From a checkpoint of a small transformer trained on Wikipedia: width 128, LayerNorm before each block.
Each number is 50 + 12 x the weight over the matrix's rms, rounded and kept within 0 to 99. Layers, rows and columns count from 0.

# layer 4 MLP up, 512x128, rms 0.178, rows 311-323, columns 0-127
80 60 52 55 43 38 52 31 62 54 47 52 42 41 43 61 41 44 45 58 42 53 84 34 52 47 58 47 61 47 53 40 64 45 47 60 65 50 51 41 46 62 56 61 43 56 35 51 58 38 42 60 43 58 56 52 44 35 47 51 58 47 33 61 45 44 35 57 45 45 52 45 45 41 52 49 79 51 45 59 51 64 56 40 57 25 53 31 43 60 58 69 51 29 45 31 43 41 63 46 53 47 56 23 54 49 55 37 66 62 58 63 36 75 62 56 36 26 44 35 42 51 69 50 57 50 44 76
29 56 44 50 50 35 53 51 26 60 54 49 50 59 73 48 29 52 54 57 59 21 45 72 59 42 60 17 38 26 44 60 73 57 61 42 57 65 44 47 57 67 67 58 41 50 79 37 55 72 61 49 50 59 39 49 51 39 23 51 28 72 60 44 52 46 45 51 44 48 57 44 46 46 41 59 46 71 82 50 42 39 41 46 72 60 41 47 49 63 44 67 52 31 40 62 53 67 44 56 49 46 48 40 47 52 42 63 65 43 40 52 40 25 40 63 65 58 39 40 48 39 52 57 54 32 51 50
42 66 54 71 45 37 49 53 37 84 67 49 60 52 27 48 34 45 57 60 68 46 63 66 36 71 47 41 48 38 52 41 51 45 45 40 34 41 52 53 54 37 70 45 44 33 66 46 69 47 40 58 43 47 54 69 45 48 58 52 60 46 68 29 39 42 45 59 50 46 43 25 50 36 43 54 54 68 48 52 47 39 26 50 41 47 62 65 55 30 51 27 49 79 43 45 65 55 48 53 48 55 47 49 66 49 64 55 28 43 63 53 68 63 46 62 62 40 42 36 53 30 56 59 46 40 30 79
45 35 56 60 56 73 48 50 57 51 60 48 42 63 50 64 39 40 57 20 47 67 51 50 40 49 48 17 51 75 52 54 77 64 35 52 29 46 50 47 34 58 47 59 42 43 45 59 48 26 32 16 50 45 50 70 79 47 51 55 64 45 46 60 62 28 49 70 49 41 58 50 64 31 57 50 44 55 65 51 62 28 69 35 57 61 61 45 60 58 69 36 57 38 30 44 51 58 29 45 59 61 36 53 43 34 64 52 59 37 43 46 47 62 20 33 34 77 79 44 56 54 55 60 47 53 46 45
50 36 41 63 33 29 41 60 53 24 56 60 42 29 46 47 66 70 42 69 46 51 50 51 53 85 55 40 50 65 44 44 49 52 38 44 61 33 38 67 47 37 61 42 61 52 37 46 68 58 23 44 87 71 47 36 64 81 34 41 29 36 48 69 68 64 67 44 42 45 64 47 58 49 63 49 63 40 60 50 43 61 41 49 48 49 30 54 40 55 38 55 58 42 33 53 39 16 45 37 37 50 59 64 64 43 57 44 39 45 50 59 59 59 66 62 57 48 53 37 25 45 43 42 41 77 47 48
67 29 67 34 47 54 35 49 44 60 55 46 43 60 55 44 36 57 36 39 38 36 35 51 89 57 69 38 45 56 36 55 45 48 60 19 43 47 39 69 71 55 47 36 49 52 58 25 50 44 57 65 56 30 26 61 31 60 37 65 52 71 38 58 50 29 66 54 48 58 55 56 64 85 82 53 51 52 53 40 29 52 54 64 44 49 56 35 58 30 64 50 45 49 64 66 35 29 84 51 56 60 73 17 39 37 44 57 39 55 57 44 54 59 39 49 41 49 51 54 46 54 40 47 56 56 55 63
49 70 41 53 44 66 37 53 39 52 45 56 41 66 62 57 36 56 40 48 55 39 55 45 42 47 29 54 59 42 52 72 36 34 45 62 76 53 25 54 52 35 65 54 57 37 49 49 82 52 44 57 66 51 50 34 65 54 64 63 24 34 54 39 51 27 65 54 24 54 44 28 62 46 55 60 57 58 48 31 62 53 42 48 66 40 45 80 30 59 48 51 58 59 54 52 20 45 59 38 38 48 61 63 65 41 51 78 57 28 61 50 68 65 64 44 39 46 46 38 52 34 36 54 36 46 67 35
45 60 42 51 64 26 59 62 43 57 46 44 50 48 42 44 37 58 47 36 53 53 58 51 40 58 57 60 45 69 56 41 41 60 45 48 39 68 41 62 50 47 42 39 55 40 59 60 58 52 45 63 61 65 58 59 47 36 44 35 60 44 23 86 44 66 64 58 47 60 27 69 58 49 50 47 56 75 40 45 51 46 65 39 45 44 52 37 53 53 54 38 37 43 40 47 47 49 64 47 50 54 69 41 60 37 37 45 59 36 70 45 37 42 35 51 46 57 43 44 51 49 62 53 64 33 53 54
56 63 61 67 53 30 58 49 81 48 52 44 41 48 67 52 52 39 40 56 58 46 47 53 65 38 49 07 44 50 51 38 57 61 50 52 51 72 56 45 43 48 49 48 66 34 35 63 26 65 45 43 31 46 53 40 65 53 45 46 32 42 53 53 55 60 78 34 45 52 56 42 57 37 67 62 62 41 45 74 61 57 27 41 53 52 44 45 44 36 50 55 37 30 50 83 64 62 35 44 37 65 51 59 54 52 33 79 33 24 65 47 39 42 55 65 54 49 57 44 40 57 50 61 38 47 33 56
52 54 66 61 47 44 66 55 28 49 94 51 19 60 69 37 61 46 37 36 61 44 60 34 64 47 37 68 31 40 49 47 65 70 48 38 52 63 30 41 50 59 39 52 36 41 60 68 52 39 59 39 44 65 40 11 42 24 64 65 46 52 51 56 65 47 36 76 40 45 50 37 37 42 61 31 45 45 62 63 61 57 53 52 66 51 56 43 29 40 68 53 59 36 48 60 55 39 58 29 64 39 51 27 69 37 60 62 47 50 57 83 40 49 54 35 80 50 46 52 32 57 72 53 52 54 15 47
61 61 54 80 31 30 60 52 35 56 61 62 29 54 52 37 58 48 31 67 54 73 51 39 54 60 34 47 65 32 61 54 35 46 42 41 51 55 52 60 38 46 48 63 41 34 34 31 48 37 50 55 45 59 52 37 48 35 48 44 54 40 31 42 38 51 61 59 56 64 50 55 53 57 55 36 58 60 31 62 60 60 47 49 30 23 70 54 51 57 43 54 40 35 36 62 71 61 48 51 86 52 87 39 49 54 51 45 54 60 69 54 38 59 73 40 49 29 45 37 25 58 58 56 54 39 68 59
47 53 72 40 58 49 52 35 42 59 54 63 65 65 49 36 39 39 51 48 51 48 45 37 69 51 56 39 36 49 34 54 35 64 41 42 43 49 65 57 33 21 52 34 56 69 47 56 54 63 49 52 38 45 38 45 61 61 51 53 27 58 56 60 41 60 47 53 47 49 43 55 26 52 46 43 54 73 49 53 71 40 47 50 46 52 71 56 61 46 48 50 45 54 61 50 71 51 72 49 64 38 58 52 44 58 51 66 44 49 61 36 41 36 61 36 58 31 39 44 36 52 66 24 57 47 60 39
49 65 49 74 38 53 39 47 52 53 45 65 41 39 41 56 46 51 51 31 67 54 51 71 46 70 47 25 45 54 64 68 48 54 53 62 17 28 55 48 63 67 42 48 53 40 29 44 58 38 59 44 36 78 39 56 51 38 42 45 47 49 60 50 48 52 76 56 70 59 71 55 44 27 53 63 51 36 46 48 46 47 48 45 32 62 59 52 46 53 52 24 65 51 37 38 19 55 73 53 41 51 39 36 29 53 31 43 55 42 62 63 47 49 63 53 58 35 51 65 63 51 60 50 48 63 60 20
# layer 4 MLP down (transposed), 512x128, rms 0.0622, rows 311-323, columns 0-127
48 55 32 49 36 64 47 49 36 51 49 34 50 53 38 33 45 44 50 34 52 59 31 62 43 56 75 58 42 46 64 49 39 45 64 49 40 49 38 55 49 71 52 56 52 38 59 43 52 43 54 47 60 26 74 47 28 40 51 38 54 51 61 61 53 40 57 64 38 61 58 35 37 51 61 61 45 53 61 50 42 46 66 56 32 51 58 44 42 49 47 42 53 52 34 57 57 52 34 61 73 49 41 62 34 29 51 73 56 60 54 44 59 69 45 80 69 41 48 43 59 66 63 25 80 47 44 37
52 50 34 32 54 45 47 43 28 77 56 45 54 46 54 43 57 22 43 53 51 46 53 57 42 74 52 46 72 39 37 38 50 48 40 58 40 60 57 50 61 46 39 56 48 48 58 58 34 43 45 46 59 60 55 38 59 57 53 53 45 50 58 52 31 45 60 62 45 33 35 67 51 58 42 46 51 38 62 54 44 72 46 43 65 44 66 63 49 61 43 41 39 43 57 68 46 34 44 55 49 49 57 39 54 46 43 51 47 51 30 58 55 42 40 43 59 62 61 44 69 51 52 70 40 62 41 35
44 54 61 44 54 46 61 65 52 39 33 35 59 59 41 29 62 43 48 49 53 44 59 63 47 31 55 63 53 66 49 60 43 51 47 57 52 46 63 51 44 37 57 54 44 38 31 47 62 47 69 54 39 48 40 58 40 55 50 38 54 45 53 42 43 44 70 27 64 33 37 42 38 42 50 62 42 60 68 48 50 69 33 71 37 55 59 43 71 58 70 45 49 21 36 37 65 33 46 49 49 45 53 41 57 51 52 70 40 50 62 38 40 56 49 34 49 77 62 50 42 52 63 65 33 48 73 41
85 57 48 59 50 52 43 47 55 82 48 62 54 40 42 54 44 64 47 53 52 47 65 70 17 60 33 22 40 27 60 50 46 47 19 41 33 39 46 34 50 65 56 43 33 46 48 45 38 47 38 42 70 44 58 46 58 54 57 46 62 64 54 31 68 63 48 46 59 50 21 50 45 50 48 60 50 63 48 42 49 45 96 53 42 46 54 45 57 65 52 46 47 55 55 73 22 72 34 51 57 58 49 55 36 54 66 55 28 32 51 48 49 43 60 58 37 44 31 55 54 32 47 59 79 72 44 68
49 47 62 53 45 41 68 34 38 45 42 40 43 55 52 42 59 46 55 68 29 40 44 62 44 23 41 64 43 47 49 67 40 46 52 53 44 68 56 66 61 29 58 48 64 36 48 84 36 42 32 48 51 44 45 64 46 56 14 55 29 46 54 47 39 46 63 55 47 80 50 61 45 52 22 40 36 61 49 29 45 55 42 50 48 61 56 58 71 66 21 62 35 59 36 53 60 44 57 31 36 52 44 62 61 50 57 57 53 44 31 39 48 64 49 52 63 46 58 54 45 76 43 74 78 38 69 66
67 60 76 45 50 31 68 51 50 46 56 50 49 67 67 64 57 52 49 32 66 59 60 49 49 79 52 53 56 61 50 57 57 60 43 67 59 56 36 54 39 53 36 47 23 61 60 40 42 53 39 57 65 49 59 55 39 49 53 42 44 62 60 30 30 36 19 33 19 54 50 41 43 59 50 39 40 51 58 50 59 46 47 54 56 42 35 55 33 40 66 67 66 37 28 70 45 70 54 45 51 60 53 70 26 35 42 44 30 48 46 52 58 36 19 35 36 50 63 69 46 61 53 74 46 36 56 64
49 50 63 42 50 37 50 32 24 67 55 72 53 59 53 55 54 48 61 44 56 51 57 66 43 56 45 45 42 40 54 13 31 59 65 61 79 40 52 37 57 37 60 54 41 52 58 51 62 42 70 52 38 45 47 41 52 52 31 71 41 56 63 55 48 40 54 47 67 66 47 46 56 41 26 72 59 56 46 47 52 59 35 31 54 52 51 25 50 42 52 41 33 50 62 48 47 19 59 45 68 59 62 43 52 52 33 51 80 37 62 63 45 34 72 72 45 60 43 48 44 57 39 50 29 53 31 49
35 52 38 38 45 36 66 59 36 52 50 54 70 40 57 47 63 51 56 46 34 58 38 57 39 51 47 49 39 36 62 52 50 33 56 52 47 39 46 56 29 52 21 50 62 65 45 43 66 55 67 75 38 61 29 38 51 40 50 33 51 51 53 47 62 69 52 59 41 40 62 60 66 49 46 48 43 48 57 57 27 38 47 50 66 47 53 49 48 45 69 68 55 39 66 50 49 50 44 55 36 57 37 63 66 57 52 61 45 52 38 48 53 45 44 58 59 58 58 46 34 54 51 47 68 56 44 65
21 49 45 55 52 56 59 46 45 55 46 60 63 73 51 56 75 57 42 57 54 48 47 32 53 49 55 87 37 59 73 34 64 52 64 49 52 42 57 60 45 41 62 45 48 36 69 26 67 61 46 67 32 68 54 67 76 62 50 54 32 32 48 62 32 55 24 53 27 50 58 44 43 52 52 51 29 53 68 43 41 45 66 65 63 31 38 34 36 29 46 35 51 48 53 48 41 54 41 31 56 52 47 40 60 55 30 41 68 51 33 36 52 51 42 47 52 59 53 63 82 45 75 60 29 39 31 54
44 65 70 43 46 65 62 55 39 54 51 48 33 41 13 28 69 30 57 70 71 55 49 46 63 62 39 74 47 47 52 25 61 66 55 59 45 58 56 45 67 31 35 77 52 42 46 55 25 32 66 51 27 46 25 41 62 56 45 58 59 50 54 46 57 52 55 65 43 50 62 67 33 49 61 51 43 39 59 41 60 55 56 65 69 25 56 53 55 50 43 43 46 43 57 62 20 49 44 49 47 31 46 50 38 57 58 52 48 67 52 46 41 54 53 39 61 80 48 49 15 54 46 46 32 42 46 48
23 44 37 45 39 69 36 42 40 62 73 34 65 51 43 71 35 56 53 36 82 33 41 54 74 65 50 50 55 45 52 34 60 76 66 40 39 63 27 49 48 59 61 53 63 32 58 51 50 69 52 46 53 47 53 61 42 60 44 34 30 40 63 37 46 44 40 71 47 38 47 27 47 36 54 61 57 59 29 64 45 44 62 59 56 40 36 59 33 41 71 60 68 39 24 52 44 57 43 48 30 37 52 68 49 54 56 59 54 52 41 47 78 65 57 51 70 40 66 56 38 41 48 59 62 30 46 40
45 31 70 56 57 44 49 56 66 49 73 53 61 49 46 32 33 61 44 40 42 52 36 43 65 49 55 39 59 43 50 53 37 45 45 43 53 54 34 26 51 50 44 57 58 67 43 16 48 53 46 61 41 23 52 57 60 44 60 75 60 62 61 65 54 41 48 61 53 66 25 39 21 47 50 57 42 59 42 64 55 53 60 22 51 51 55 56 51 38 46 45 39 45 70 56 53 49 47 62 51 38 18 64 53 67 37 52 59 77 49 37 61 19 50 57 60 57 46 55 55 49 58 35 63 60 39 41
53 56 25 51 58 44 57 38 34 40 32 60 57 52 64 48 53 38 54 51 48 46 69 36 32 28 36 37 65 38 25 53 49 44 75 30 64 19 43 49 25 57 40 64 47 67 72 45 57 53 22 43 62 47 83 37 53 44 52 57 55 35 39 74 63 63 39 46 26 39 38 21 50 58 61 49 47 54 50 55 54 52 37 58 58 44 40 42 52 53 60 79 44 60 52 59 75 41 36 41 69 54 39 60 78 39 56 60 47 58 48 72 41 56 61 56 61 56 48 45 56 65 49 54 56 44 36 66